config = dict(
    num_hidden_layers=12,
    init_std_down=0.101,
    weight_decay=0.0,
)
Each number is 128 + 24 x the weight over the matrix's rms, rounded and kept within 0 to 255. Layers, rows and columns count from 0. Numbers have three digits each.

# layer 4 attention query, 64x64, rms 0.0708, rows 0-63, columns 32-63
142151127130138119117134143157148120125133150135117135088122134156131144138112095109114129156149
132101131109108126150106144133133145152157117168127103104140096145115114126130143162135108137116
152149149107146115110096130134148137171120109131103138111121143121158168135127133140115113101148
141128130129133152131111122144119088101150133122166099154120107151123131183136151116138146119079
119117160098123151152153107142128125130145137147134125128141146127170148135119115114154103118125
128124123130145071134124147133096126122145122141167123110078142109118118118119152140103109133153
126149141098131102155138106114121126138088111099132112131183069126110116158089135131096150146125
116107143125121102131126132110116160131112103129139137118104096147141146115122094114090161121097
133122134148116140141119160137132155140137143147148138145104119084127118109129143122137176111114
116099136106157101139109144109114112110156131190104157125112124093130132149119103158122130124143
138080137112156111153087102123100158138155137127171144077102108115143123051138079162065140115120
132159107134152131114099079130142148148107140120129109125133140132147086130114139124127087117146
111113152104142143159136138074102116117114127167111110122130120124136198061144149105100114123133
101164103166071119157166154130106140116143156159164149116135098129125099123111126130164148143155
145138162099104164105094130117105157098168147128100104122101086112116156141161097126171151140140
201108120117164168128075144183139121133087124131133134104111095126145173145135144128115159142109
111119085083087157141137172117141162122105106068147124169099099097112136147131148130157116115093
127130153142152123119114106114136109158149123165112147130139162147159110143126115164101124120155
092127118148120132154161106138119131114109129117162129149119131110121128105144123120173113106096
126119140119107087104121146114129128141132140138134146124139137141136145154118153116125135100147
127122116129140149112123101134112113105117142103162111146092114137111119140156107125129104144098
122164156119134125065084171154128144110081161111100148116112108149106108109117156148132135118098
145161153133144111120117118128115162172133126128140148142148091134126130132104126169138098112124
124101119117110148121136105123130144144071109127129138134126114096129139153152086087126147145197
133083139113101138090162116175142098118107105107141099159162162106062116155138116112164075149130
111082160132146117124086136098134108132100127147143126114140099144095116094110086102124114132155
135081126109112066168123116147106128133123138096117161089121107131080136148127111133109133166109
099127096128112180137159159164110129096101122094152117156100076115129118083157162136142167131079
086113116118126114124103078126121122118152107159102076171099140124155121142131125108122119123144
138163116088099142123127127111105152141170091155155073113117074163153079160139134153107150114149
111150100114133108117163120151123114150148134139164135115128136150107165113132168098112124159129
105113134107128162151171159124182137098060136090112120076131139134114155092109073134142143154098
137130132135135117118169114144146124119123096101137151096133133101092155122128089114143129116140
113098119097120129152113110129171120130155137108130129111094118161154137097122151098121124136136
125146164156178124103155117101122145133097132131086130077124095129134155136131115147111137071106
088118152144089124116136114155152122122132100123129127111144072111105139116149144087093167105087
184114120135120122178120130071086149127172108180119134120134163154120137070110145112096118108150
126133140139128138123116104174125139108179129162126112144153141151151129124170152131106085127154
145156126157156114133159110136131090132129098129102100097134142153104125065127148142100139144099
089150136100103152124157134150108102115088101069135124168125109136115138138154118109118141142091
149109133124161125114119138154164105136127150109165137064098153169107112160117151093167118164097
132059166120166070138172120183151060168112132156127072172073133124149087104114109106144150178138
137102143108104144070148126134116119133139144119108147112147155111158117132124128153113091098178
138134172162099135085125135155115086156113118145141124145111131104129133134122128139156160105112
157122143158099149082113161146135118143172164212160161109131111121126128101158167114141157097149
130146134155095116123138089097152084174163081147153116119150133109090143130170099135140162119119
157166080111111144134154119107069105108072147140117101085101126131103174162104132153145132121102
153116155128144095171102107120108135155117130197103122104112127139116150132102110120157124123113
112081118148136119149150134125147114137117116098150116156125102114141109125133121110125128165133
129123131143100086137087110100130143124143110130095142156169182111126113151131145157135146127114
135163100146149137161118124124092132116076115105117110147121095167129108126121104140116132145091
118128118123099122094115150107127098154193115141102117108117092133144156139117164120147130131124
147155103133151150115087175131161102133094112144128107112124108152120126134156099134126133149115
100105099158149142154111159105130142167142152136138122104154152114144104144139132094149117164119
126144102142074135160134121146130101133174093095152141139126138099142137122151151116138091131099
100115190138101156109118117162152167138138135153152143155127148154134141164172139129120097134125
096155181151156147106161144106133087170124156131125105119093127145145103138132087129105130124094
134166153137131139103098139105157110143121087115146142131126138104124136133128128150124113147110
120118123094110163138117156075136169114170149113097158166123112120097185128142122118119138119129
098129187127137151046167150112108135141054143106095089161137122162119091110149143139106137151108
115098120126125116135145153175188106127136129128131109132124128112118083115079087166137104112148
136121100147120172126109123107105114131138149115118116118158114143174113128114128127103119167141
176116163101167151157137149138083147168153129136138138129130125101175203153124146166136142139132
097140138188132108097129120147130070099163120131119141142154131121137132159134111129159112131109
# layer 4 attention key, 32x64, rms 0.0708, rows 0-31, columns 32-63
138115158160148138109111112123096097151165120155124176141106181126132142124149103179129110116138
137126072143142151070153132135117123101101154128103126127119127088133138115102144118070141161121
115115109101129145121139134115128082111125141120117183088141136129094120146135119118154113121131
122154141107116120138138131126133100083138147132121137127105086117123127130118128097071147135129
136162130129110105145125133173115119162131107111138151120158158126149119120135141127091121093142
127119164143160110130091108138118148168159130129107123156145142094159122152110085135101172143124
131103177120180142125095151136116109152122142113104095109173101111102143134125151074085105152125
141113087114095091119133150125162078155082139149142136144131114060110133150143152142110132153124
156125138122140179168121091076147155079120137178130141156164110157126112130137154124110144126112
136159087122121084070101113136135147142138138139157129158145137119110144138095132127139145168093
151136112157085136160142086094115120113113153111130127153127084102162098122141122098107138105102
126118118082135167132118133140130149067082125090152085149120097125056077136133171093115183189041
116141149172130122151167136119139136134110137146190141130155133150138127120121152106140159095126
114118104134158129101085148146107160118106204169175127148172124096148120113151130144134090148138
128142157153076159134142116137126131152142116131114152111120149131175173145126172160148121162133
132140152156133109140123149169140128081092134151112156132153116166130100150059119151129132117135
170123128142125125113154111128132117119131136124133088135099150145130115095110142124102145158109
122087199135126128112137135130106147148165096089108166084100133103132117115125114144138079126108
128095137102105131116125153118146111093123158116166100109115104124132127113155113127125125130131
077115118121132103105110088126144099170091150122100116135137172117186156093139097129138139132143
128142098116123153145139146098129142109114171111140122130110141149147083100138164111099148181158
145103142116146091163152090104111162093120135146165105144078122143134155184136151129129137133130
147079143169133135143137128135097125163130101109112118183114151132164079081112136144132098126154
141122157128157155134126075132162113123115130146129140161158119183137120155137099116165141125091
079164104144120139102141131121150152129131174113154126128153110192142150101159134130125151150107
118126095140133160127120099159156131094140143124136133150162103102149161133126133137106106160092
165159106164178128114095138117195176066109155160133118072104127131073128100136181117091159140098
140108142122122097127116096123076125127153133159126131166105133118117113132122103117134136104124
098155106141141095135145059139148076143132104112133116134118125130170056115121125143138131129124
142168129154119114122076158078152067118135137122159091103099148131164117152132142087156119111144
105121153156131156143123117158147112156163096148118126096172171095127131124108122142175152091129
116108106129112088132164120135146130169087159157130111104116087111132143109078111109123081121098
# layer 4 attention value, 32x64, rms 0.0705, rows 0-31, columns 32-63
115095156139112159090144124126161102094110123148072135106118151098095088158118161140114165171134
131147134118177112099065102131134098125126156115155129147114156107117115118159141102127092122138
081145101147117081102124154181120153147089150109105114135110115118108123147124129121107136139141
139143117137156159095092106162090168160115138161115143129115123146117193118086123132142142130146
127165145094093098115170142128125127093141099097125095120101118147129145153087130100158089099125
112146126130143143143107143167120144115161106143126127106121146149128101104135115128153179128158
164151128149113166108149110125162137115108105136141143128104116078093119105118138140141118113162
147160119160146115170104128167124111140168111125086139130155095102092123124134121067142144112150
155117114094146150071159094162106154084161106096137112145143154168109140138157136146136128138119
164119142122132148107125157142117096118127152123078119142082113130112124138117061111130153149153
138168158121159114071110118091138117177126146131119098128120158099124093141176084129128149127129
127133103105120135139121146134146109147110113137141174132158107169161149135159089115079114118135
093134168175126118118118137154150114146114140125101090143102135129130126111164147110076148155150
133114120135065143161135110108103111143132151112098116146103144133130126138115134159119112117143
076133136144101134099112142165142148133135132158114131111108137114106094143111076170139117128126
136095151069094112150126102133098157139097144148135091141143129122129146095152111103131135108114
175106109107118099160130142099128112121108139131131104122157116062127154145167084145054124135146
145160125087130165123144126113113163100117117103153134100103125162158121124139128147148133126129
108139143119124140119099143144110138119113153110127077112176108135106139110090092097143134143090
114128146121138132127105163121088149116181120179114117093063114154109125099074133073084123112147
139116164148093138108145089118102130130140145103148137150110141165133143102079117142096148114101
135109124102122162150108164158075088109132107111102149135095118083119137165107133100140110144128
106101069193104131142131191088170118105162151113114117119129172127128126139142127136120148119103
138141171107130139098164154160139141139130062109108142110180130139115113122089115101120119174136
148153100137127165102123119113085102140133114162080097110145127141115122074151142093095106137143
141098172138137127118101127090157141118133119124099144133151138116121118138122075128146145077148
118117160147166098115123149119107105155130164138171101091158101167138120123086157129133065154077
139148110130118135146142108129132109174152097141130143154133142124096126122114146115117068173123
101122101080102104106128137111086136193126124118092183074148122131122127173135117107123120086100
172118083155147062113100137161144155146143107095107144103120121098154138094087123136138119122107
155116119117171134123209195196135128142161084110075130127127133133138144097134167111110137105119
140114125148121146109106165111146077162120156151159122126125141122118128155117139138151101115135
# layer 4 attention output (transposed), 64x64, rms 0.0869, rows 0-63, columns 32-63
110157122161127104089106161124122149135140125143125140167158135140116146113076142158140139116109
152120109126090117131146144139121146175089141135116127124099131128117159117159098127143096125122
182128144129096193129113120106100139126126120122129111150135126067128136118127175165132117083114
148165106105120147139129132104154157145120129142175108115145135107163140136135158138145138125136
107109124162128114137083103136100159147149113149163107116087117101114151134112094152130151173091
077129113126135162124133160100111145137131154131107162132098125124089159129141110163100126165113
106115149132148129138140146171113165127155146127150128110148134131136093153102075152121114146100
145130110126108104133114089108117080159123153140136120074132141130138104120131144139167122133099
113118100140107098122099132096136133121111151100150136118129102135125109135135110143175072135111
127133138091140101141117137107131101089107111082164137097140146092157148150074119157144108123098
115098136163138106159137144143059093090130105095160143115086150104168090057154116113142146110113
131110143175100129135142077129127102086121141126129130151117165136172136197115146136168134112133
148142116120135149122097149152089162130134151134114133113134125100105151157135122182147109080157
180074139118144115185140127162166063103093058111135116135143140112141121145134154132109115135128
136108177120093175111124124104132118125112141116126127168163077134098171108132134129128117137101
129127126166139145126067097113118173150134141117125127093114099162115128128162114151082121129114
100133119113117128132149096122114138125184097149130152124180127163102126117124122119190149169089
141134166131115084130111133156133108104162174101135135138087119137100135152098092083154119151130
111168120151149125190124120092131162133146098144162128141099163151136148150151097138110092123197
104115066128152147122138149166152118143116099137139109114175107127107125122147133129153108186117
112101142122103156148141103116167091131144114150105138136178174150121172162178145069141144159153
078090092167139112146138147117110127117125157127114126107142160133146135148092063113124132112137
171119128121135109103146141099134148129138103124156117141143126134144088143082150124129085163122
084184157159140145135082098150137154099144151122161125139122128091114092130107127138144124104129
148119160146126175120140152123153157098110138140148143103081136153156176137171141120147096108166
099169132165131143146141121165152130104148092110147146097119120170122139136138128115101160179146
128175133150134109159097097132149129104145117130115099180110160112108110159151109126102119127128
135112103093120147093097114146140173121141144156142137132146137113156102130146124124132163138107
086062098186131124184153111139122118134124124183131136123123104110119131129115185100120112124126
148102145164081145139132124103138179135145115153108132140163154114113126144153093135120120174131
106115195108094130096074138129160160137110152146167112137139144122133095124125130153144143131146
103110122144124133153120148142154148127136104124145107167134125152119148114158145098105145137152
135126138086144133190138112146103099140169130152197119133096135103144095142113107104093121124123
089114154124163146099113115119173134122142123118122089132163127125135106164105076127132127140111
107121146107115080101134161154143107142143116119140120101132133163135093139133081140127136126133
146104122131081133124171123106140141106150128138080132142107140126119095087139108139118109106118
141106127105131135103124168123142095129098131120078145163171135162130118122170133141126113095183
167167144122110092138104110123147124119140098129133086156149138136117078136155126088171098106119
138147091095145086061111137125098115114144115105119143147106116102106154136148133121106130120088
114119132108130147125139112127145163126137148137148144131128091140090138142135136134126102134125
133147142126141145150116126113113084135160129123111130097160082172108166136114140122114174162129
138114102180083146135159114156138144152133155119124123131103147184091118118178171114128147156120
136148142104124133120136119147163143121154129165102118148165121142109148184114130104151118175110
135165112096151155108124154109156167148095141106127104105142128106095120080144151135148107178137
109090172092118123148169150130154134149135130089177125140123139115164076155133106090141101164117
107153108138126127110116121083111159105113176135152126121134130157137140092101102133123144097111
144143081120140087127142136143139121122159147137139120109118171130166105138120101128147111129096
133101160131104151102175160149126128102106140121104126146112112097134117124073162112166082150145
102109141141114116130103154132132117157084133099121111134118115115166154152106137115147109105135
154123126102124152139140104133141138124133096134087114110156131123155151085136171139089150105145
141072077147086152074154152142129088122106140100120108112141138110163109131116141103131137128088
156121178098067152128077093091110146133162167141116151129082127139159130126170120163103139064120
165138119123153112132135123134096140141130153128157138143102098115141085114123107184129117123146
160140167121107100124108100150163127136141132131122121138105102118099140107155166142095118110083
099153107123130139146128096148136110116130129150145151090112114126128125147144123152076165097157
164088103112139140162144089063069134160127131159095133123130150155150148146188156130103133129117
137103147091111097085130094121143116146122158117124128152151101132113116136106071112096116125092
123137083123155103110173129147111124128108164173118123122111177099108120123150116108169137125107
147116147077085112117131162109121150157087175136149136144118088163171124115144146166135106110146
116162091172163132129196134103140134125092100076144143155133133138096109103150083153122072117136
144170165130136145068099096121169154141132125162134120113161116182084124114141100113106144146159
120132138106136124122140121157125109120098107147152130112064131136135142126138156088091149100095
135167097144104138112097119113100121130127097091111142116130105147112163121120121122129142123124
118135127104150110111153137140167117131113118113099145106132104114098073174113111139131114093112
# layer 4 MLP gate, 192x64, rms 0.101, rows 0-72, columns 32-63
159130108091152130096161110171112137128136076166107101154135095126123111132136123138115113139134
143147090137161128163143122129123131114147156120153130128103157102101135122165099111084105132148
097119160112162134108136178119116171111108083099106123126131154134147124153099118152153130138105
165148158100096145100119137157140115126105180147128128154107111112141114102116130113079162159136
168109156118097127111136122105142142121127132143144116126156091126130100153136093100123140129146
124106098146075122127147164134111156133130082136168104149126101131108096090132163087090134143120
122116114124140111132144143107167092145087155158115124128150067137146105054148110141140124128154
149157133126112125198148111121139181131108148122141140151157132123112076109151132142124104178137
144119133140133154167098126154161104108106107074116117099135114122149133098137154142135115150094
149140124101167129173136122094084174116140112135102116088159128142128114120127138144148147142152
147124143131114145130125129114122117147102166179124125101128104112139080153139128151161051176127
150117093083118131155137149158097117101133105112138109123169109130156100144124097134151138093124
090172128069114136129165167091120101093130125136093108127139097137110116138140141120116137077109
137155127094118153125090147111110078131100095098125127134099130132150126136118128167125107118181
124142102159120166152120068109135117125129132112156096114147154156120163109125140141145151131117
131134110096111133164127103147065118116093141133102147145128115154128155140127159120079155130100
092141117164113134130134146123137105168104134143119138160127071132132135113159186098114107136150
113090115168147153104121100127137110109161117162099126104148065120160127107148125169104148125114
124152141077128146064115157139149145094129131146121142136142141162107096116137125107141108108100
158127178124084133094147110168147130101103137152128109112086154090113132132131131141135099138113
118157137165093129153129114132108172141135158125169144094123106118101145105153104143139158109115
133148162156085172148100098109123091131139128122193074108109131128109125138131162146127122137146
126097131123114142139136115139078105112117150124144124140116177111146122123164106111147142111098
108120160168113152102124113144124119143132111107106147115083113127116119132101143155133078111144
127104086136100110131069116137160111123073129132141127136115146131099155142151116169141117131053
152105126104117135106118124105121121144140133106125130162126120096086139108179081126080105104124
152110118164163120128104126171132147110147132137152084115145151133150141134101071091118172126155
088122141140128134126153146126080119075161135122056105134070086159104142157125108144092137142090
097167136143131164115131156157135127093083105117116119180101141139160174114142106146121135171134
131157156140113125130171152151116137108165105141141162127162135093104115128104164137150122147115
112134122113118142132083149157119078110164104124105132132146146085091119109148098125115163132108
140127094126137129121075114128080147096115157107077193103108119067123119106138114170143096107155
153117123127138129145176144109148161147083123144131090159115121155116150123198141161117101149102
132178136145108109155187121139124173106086135139127151137109137158133144091092136112135107092107
121136101133156093104145139106166117078118095117114120132150161136133101080121126113135178151133
145132169106103096097143148140128098105118164121142191151119098107104116161103150106173087138171
113181096140142114110117115144152135043100113128152114108142118111096115158180098135102119162116
174133148121140150109161138117125103122126100125083105159172112155109141103075133104119157137165
146157126116122178113116140137105092105137121138145087158113148090078145153136079102161155129135
163128142121159152170130112132133139151117126141118146160089159134119133154162134120163122102091
103115119142141078133129106109122126154147159151132066107117147145160148102163091155120142105143
142114134115104146077153164150151134090125156120110160094095136114143118157159111105145111141151
180165107120143094145138126150145104139123111067101111147151112120136102139105142158139146146164
108107075168136117150144130116166164137119177149157125156138110144133152109140130118170113158143
143168148100148095106136160099112162121116119132083119134147128159158150131146103134095158114110
154069151147126117144138098141129139103146147179143118075133156147151133130105133109121141166116
138131164152159120107169139116101153130155129122118132112082138120186127123147112137129143132149
119137112118149141111117146135102103131100138131158125138151132117079172129134098136160093135096
115146148112134127150114156086108163154169154161132100145157128138140146104102132118119118134147
140149123103105134118154112156140157112117143098092172133137164127110118127154141167144087110121
135081148109132145160132097134120130124165158126136117139106129161104134117145108132085126117102
122116122188145160148170169155138142106104091143148137153123146096097148154151137093111106142109
126129132136123139108117137130114136099110212129121172153132129139165121111141103109140119127098
145136161146124153107134167094127110106155131129127134148200097148155139115083124149093172157094
101090114133087117137153165161136086149160125126113143135145160088147098146082144099112119144151
122140130068121141130126174106131153129122166133142146118137160119124096132101143133169140149128
126162157110137087147114120076164107123090112135137099157154146125132143139098156128145106111107
115143150129133160084124149151150111096148115141115165151132112142109115140170119138135136170144
162120118140179184114182152145078098115094091094107144135146123112140127112149124099121154132122
129120129142130188135110137120128105141109128142112108140129099147086178093147179126124129135165
094126109146166127123109128095132133101103141085145089147106150130138110121125101126174148112158
135142124141122109123139133155132123104107100142154118127164156113134140174159155146110125105127
132124118131148128111100110093110088088124110115095126129112124136120167106149099123093135138167
140137118102120142148119114126130118157153078156143102135113074100114154113121202108096124097129
178116155120155130128114104096151128151152139179138098131106111111086143122147144096097120188176
164088141112122105126098115157114115118088161124136122153127100139126141125143124117132169137109
111138128174125142126132108139165107110108110099129097127130126121127140172089142116075139168136
157155132146138162110108114131152116114126115124107132203131154136145169113113130110111133125126
125115094112096097112163098128102174133123134126130171134154167146103156160132138095098142107116
121129113106139150126121145155080166138131123122134132177097134128113077108112117180121061142089
148096199132112160126120108120153163097120153128161105112097148150139140121099148164109110148140
136122081149148152113127131157082128114137152109139145146121134156127113101143152124175135158139
108154118127084124145086118139137138160153128147150129124135124164093150131130085142135141117177
# layer 4 MLP up, 192x64, rms 0.101, rows 0-72, columns 32-63
151124149162125140119145129149153128144132128139111117117110093128105090141154135078137100124102
101137127111084091134090173125091148176145125131105135109151114135116158118144132122122150072113
114149153099094125121121144124124123142136159147155102134155163088111101108157109143141110139139
137192171178123143117102161100144113157143137127121161112130132149151103112129161135140143122128
096136143114188095139133112119131126108107138133118131130103120137115110123103166151135099118144
105148115156154090109163126096116105129139150109129079087136142105164157150138119085112136104085
112142164153116115076105141105103120102137130122098091091093129108142141171141114145160112082080
123149128139154081138173168117137102084193094139095143126136128117162119114103122090151139173106
140103167130133147135144129141108121138105093134104111129118137123098122110150135104117147112105
120114151121161125123148120120105138140139150096108133103124126137065130178113105139138100126084
083129164106107130120158128143144113126152145145108103114096108122159089147122117112124105158113
127142168080150147091150112122094130124133134153115138114133095137108104114119106127145139097124
153132189164137132104071111110146148124105171141097139183121116115125144129111123181125083145116
128125120150139170140131108091112137155084095136141131100076115120133115151137110183103109134145
172116135116139107160145157093091122131111092067136095101119172132104146125123129099114124103117
107117158117144158101164143113130167113152119110070130146126133163084124120153111121105170165125
116145120177143106080107118124099129124148087144138134157145108086098098157136111135131102097103
119103099120128147136124133108101180088163100142109136133150129085133126098122132170104114094108
143115123127118135129151123140147112120111101145092100146138145114107134141115116118145065132119
115140156117147156115154112126125074126128120147171129125143101128123155143106162143093171102131
123144103149144112083119133094170127128107122145114110163156143128145130127145114143123125106151
127126164148120157123101128150142111128139179114145173099110105113133116108109173138136115130143
150097138127128108137091166113170111158126144138178132120105135109115083122177130169112087127129
120160119104126160130143132118159140115128146155139107086133137143129152113149105128082193140122
118121116123122143143143111134119184115140126121147102169140129148136139115110146116108127124148
161165150127135125167141134127031182078095101126123123146143138119103126117113154144165182103101
169154132147128099129138112142133142147154132179132101137102123120145101138119124173106162130092
117127095125102174128114138121098151165107094131089138109169117173091141132151086141114108159112
161116144130107126117121097136121124172205133087098152169118133093095098166128089089124141129134
107095152087101159138106072141140115112147106134153102137105139114131087139092181130148096127127
107141154154115161158099096128123115157156119135188124105096122168176117127116144073108125140127
137095160112154121116089149178126122132153128110130131149093117119139139091104118143103103112120
102130124097186122127137138130121141098140096132123140146143127129190149058132095099097156171099
126116155160120152098132117120143099132132100137113143137158174125125159074131141139101158142155
115169127135100115103119157109136116134107110122128140138111154158157157148119146106174136124100
128159097102107138095096143118140152104124144128093108127087172114135163083131144139157105184125
171124126094148141124096146090096110162130143138118120084142132107170137155114148113140093132117
129145145137147090130089132110157116114139098113117123115139159133120152148137077090121119172113
158082128108146140111110130145139107118157101134140120107101123120133106130132165092106073115129
116100114130143158149145122116146138171162127106106105121137129142138117155171139126110126135104
074125111166147145129153146102117141135125097117123089128110152119158182125177131155110145153146
138144110151112139107144125096167185106136166140120072138138148102121137133150104139108116124171
114118103110154134089095112115123147093112120074109087132112141086105113164124100165156154093089
134137118126157183129088143118126105113114115099107077144158141154139123086124109149126143132166
139133136121113099107140126129144144112133151108135115109148111129116095143143107130124125156122
134139133121116169131113091116122147138125138100087097170136043158106143150204134125109134144136
130160136095113149125127128144152102120103136160126172111144164076148154124135135150150136113180
121138098134137134145092128124110092097127118102141147107151134115151144143109115134135105123139
108143097114085130123160141132118129125126161157115121167141132130137124155136146161172087138174
122144168120084106128109106130138131163118149117159127159156118103123156138168140127143100133126
157103120095166090132133125102141143095142164108143104117105182177092138117146129132119101093147
147124162110131090129167126157137101132093091119141100138132114138128176109111137125111110110161
109173160083142096153178100125117119098134092123145078105151145089104141152129126156132131144167
100117148137116122176125153109092117121115097124137153102139093130112132131138144159141158123142
156139140083150124136091131084146098121085106101143173097157094131097091124119107104104132149114
103136139115139120149123083099147126137107105155124130130111133145100133092118178110115137158105
135133101157145114164144099139119105114126129089147147124116099170176130105110153110121150151118
134170143158114142117134129135088091105127146139103136144138141145160137102106120129122127160171
139058118112143110106128158148156094124141084152124106087143154144105143095088154147124094125137
109151128075089123105117133072110116140146134146107107186137110098110161171134093121145126155148
140132107095191128120154143127193117131144140129122102113132147099128104183150147076137143136083
107146159159136178129166146131108128183121132085111128108107071134138120096136093142174131155136
125101151150117138130105137116156152161159138169155139113133147113105121113117127128136140112109
134166109150103144144160113135107128111122166096118145104119154136111102077138139175112150096187
123074132154166155139121136120087139118137135153123101144108099117142142124120115123088151140184
140107102130126103159131097138131125148106150095137081151137112141137170109152093129129137136094
163111127112123097139129156151153153119088113192086184132108127127133113132107143156097122103147
102169085143134143122137143138157094108084163131108140123095127156124182156144135121116119136122
129155114144147133173116156109094153147142198091096156098107105093126168146162135122121118091118
130150122122115125161080132146180088177143112134166168103097117140104153122120123124156128166162
169104122094109165169141142156135150133104156117117135133115139106161101139121119126164119127147
144121140099086141125136114166167135108095142143129170123092134122115131170131136082142131147116
105152134109110125131112130122134132176105152124136137160134135140140095126131066142125124106137
# layer 4 MLP down (transposed), 192x64, rms 0.102, rows 0-72, columns 32-63
083124104117101135099097155154143167109074148114126128123149137120122149134146137121169139152145
103102116140103147160098188106087106136179147147115156144158114126179173084131138138146106113087
130134124137136145142142119104128158142114122128120174149153103152125091096134106117082133150166
123133117161114172143124126156114143117127132144110129128087133105108140165088097129119168112120
152077149085148128124125114102119128112123135137145127125150096152138102147102145122099116138091
131148136067118116156083169143119104096109100109155161152111102092108153177148135110114118133140
123109117122107184122122110163171130177122135133113121147084117100107075129136110159133140136138
098138115106088087140113184118102138100160091189093085128103118149129152125110130074168148146093
117105100149131133121102114150154154125118106087163117136127145085145119129121131115159116119120
131127115142090103095120140152148089157118147120150102155143156133159122095127126117158121114109
101152125142115113144114172142119147135120188138121170138152141133139171135116133117107156108127
154123153103110135106102129088115152148127138183096129104152113126142131132089154082114110112141
109139078141108142154079149107098161142144129171082108105102133109185131126088129086147106130119
095134123133135118129156144138108144133142144135099110108131112107151158122161140140151121088125
144111130168131123102121155132116126139126125159114134135093112103171095140139151132080117173147
120104125130160105123134096125153131133103129125118152106122121113150114104121073121146125147167
149130156127120114102123132124121136106124115058125138154130138102129120130137158189128105135128
144118116125141155144132169115148164120142142146145130124118151144096155095123110104183112087157
106104105117164127108105100201116100164141124107140087111151137130138118180104153163129115142129
084121132140107108125130136105086102146174150097134111124122102133131124137112144131103146098131
123155151137136135150133133136131157105159098127126125113171184148124141108134127089190139133099
132125187130112111102185151137080081162093100116105138164156130093154153125145115156136097120130
095140095135139183123150098145114128154125159136074162138166128132137165121103137139135120119094
121158131101112167097146132112152114126140141196106092149069079138135098134113136103134097099132
089171084155128133172173117114142142110169151135140167137127134144154149083140130111096127143078
138173115118127127146141095107079137148121136128097149172109136151111152049162134171131128117122
083102119121113112157133115111104091111095128128163113127157095132139157174151107114137128090159
109124152122169134140112148154161141176105111154117103113110092106128110145146099144131114149138
120105106147120165110138100144087140113113106111070093155095135125082138162149125128141111154177
111112154128126114147107112174139142125144143166142153102167136107123115134116114108075183131140
134139115152109145148119171155152140160133105141145128104102152117132095112096119158107127091162
129090144150135102164127112132122074099107127140133109122083095148130151129140176124090101118133
125102150102128120137127138130091086112154112185124174124140142114138116111070110097137147093089
152112099156126109128149131138151166118124076150130114130148081129141115081097093142121177107155
140109137125146094097144140125107129116141145141161173128137129121152084110128125134108137150153
135126124112097105118140158141171180138102119142126148132090162149098117138102089146103168120137
115140091133197144063128105096124125140066134111108112114104131073136137167132148137115132155143
149127121171157072103134166102064124137152094154110139108148130092110102083127152100105110151149
152115125126149156106118137103112120119131106164124128106095116113120164158144149142140159090105
088110168139178099131117127102148172166130138160074111124126106132115148151120101146108147103142
118153140156121124144139105121157127150116085102127140122085135125097090145177168093130131129091
142092146128102170123112096103147146131171094105124122089129112112187105128144111127154131139141
146105120108151099123118123157150085106130177109133139125076099111121092141157101115150128083136
104135160121143150138119134118127176146163142132105160132153121143080116128139116123158117107146
134112119149154147092130149121126121112112127144151113120154106107141115087134123139170106130143
125181134126091191129123124170182167102103137105113143135118121153114064143118090142165137135177
124130142131121089140162101131093139130166121152137118105126088126123127116152136103195149070119
127172154153111085081139128123129152140112119112130149118140113127103130118138109105137133155118
115091154130159145115129129124128124125138100099116128111117077150133134123165100107115140114121
120098149162140126137159147140121085126107133121079138105138156166138111082145117162119153094141
142122093140084113161096073172119115142152073114153135088172110113157114139136122129113137140134
107113094093131144095149111140114084162096142164115103145123148097102155104154144085171102106150
132169132110138123103093128168113115102123155160129095100132124161140132127132113112132153108140
126103077143164095152139097111096133143137126143142137125181105121174118115128149111117134134086
132117139178128173154120160133162153138119124114134108131161089124097103113112171147119095097136
123120119119092130117116153145138122115112160144112133119163106090135122121151147125120115135094
181113123085119154119073144130098146127108094109135157117156139163150139120133117147109122081120
121124166104069143130127126114122085131136141046121127168144116119127144140144107118123123162099
102117162151075167140106146120116088136146120152163096147135107163129063124072121118098125133119
162129104132148131101105107141116116104145138169152120169169108111117125162123148148125098168165
118136152114183125148126114138143158133124134145141125095178130153109167129159123112153141148119
179124095128131119082116113148123135106129108089127154154149115127138158104092169120132100100150
126107104106128139091125137152106117143169066127157136090143097107137153106137154155135124157133
096138150132147104155105135128127092091136123141130124086147145144141149123102157114124111158116
088097120168116151123104088149062139115093113084169161127138139108154118117100126111129134173156
141106180141090149106067147145128145119112110101114127163135173118134114141140127129165117123150
137111149093165103112128177142115096123127165061138161152098139118111078123156067124131136130130
144138088180130085158156128140136125131111146184107139165112123083135104068133102132118179133106
153091142067112111107162107132170114131132123131175133137152157140144113142102135125147167141108
098096114160124148186157094132110163122145114165151139128115134128110101144161163138108133109109
136129117159162050119145151141120104139149135122112098129153138136143163085157092110114153134149
143147144124135136161113159113141102131100138140120137104147135114090154109092097180103161131108
146148143158139141141168125144127145147156111143112156146102091087106124128117182148111083086142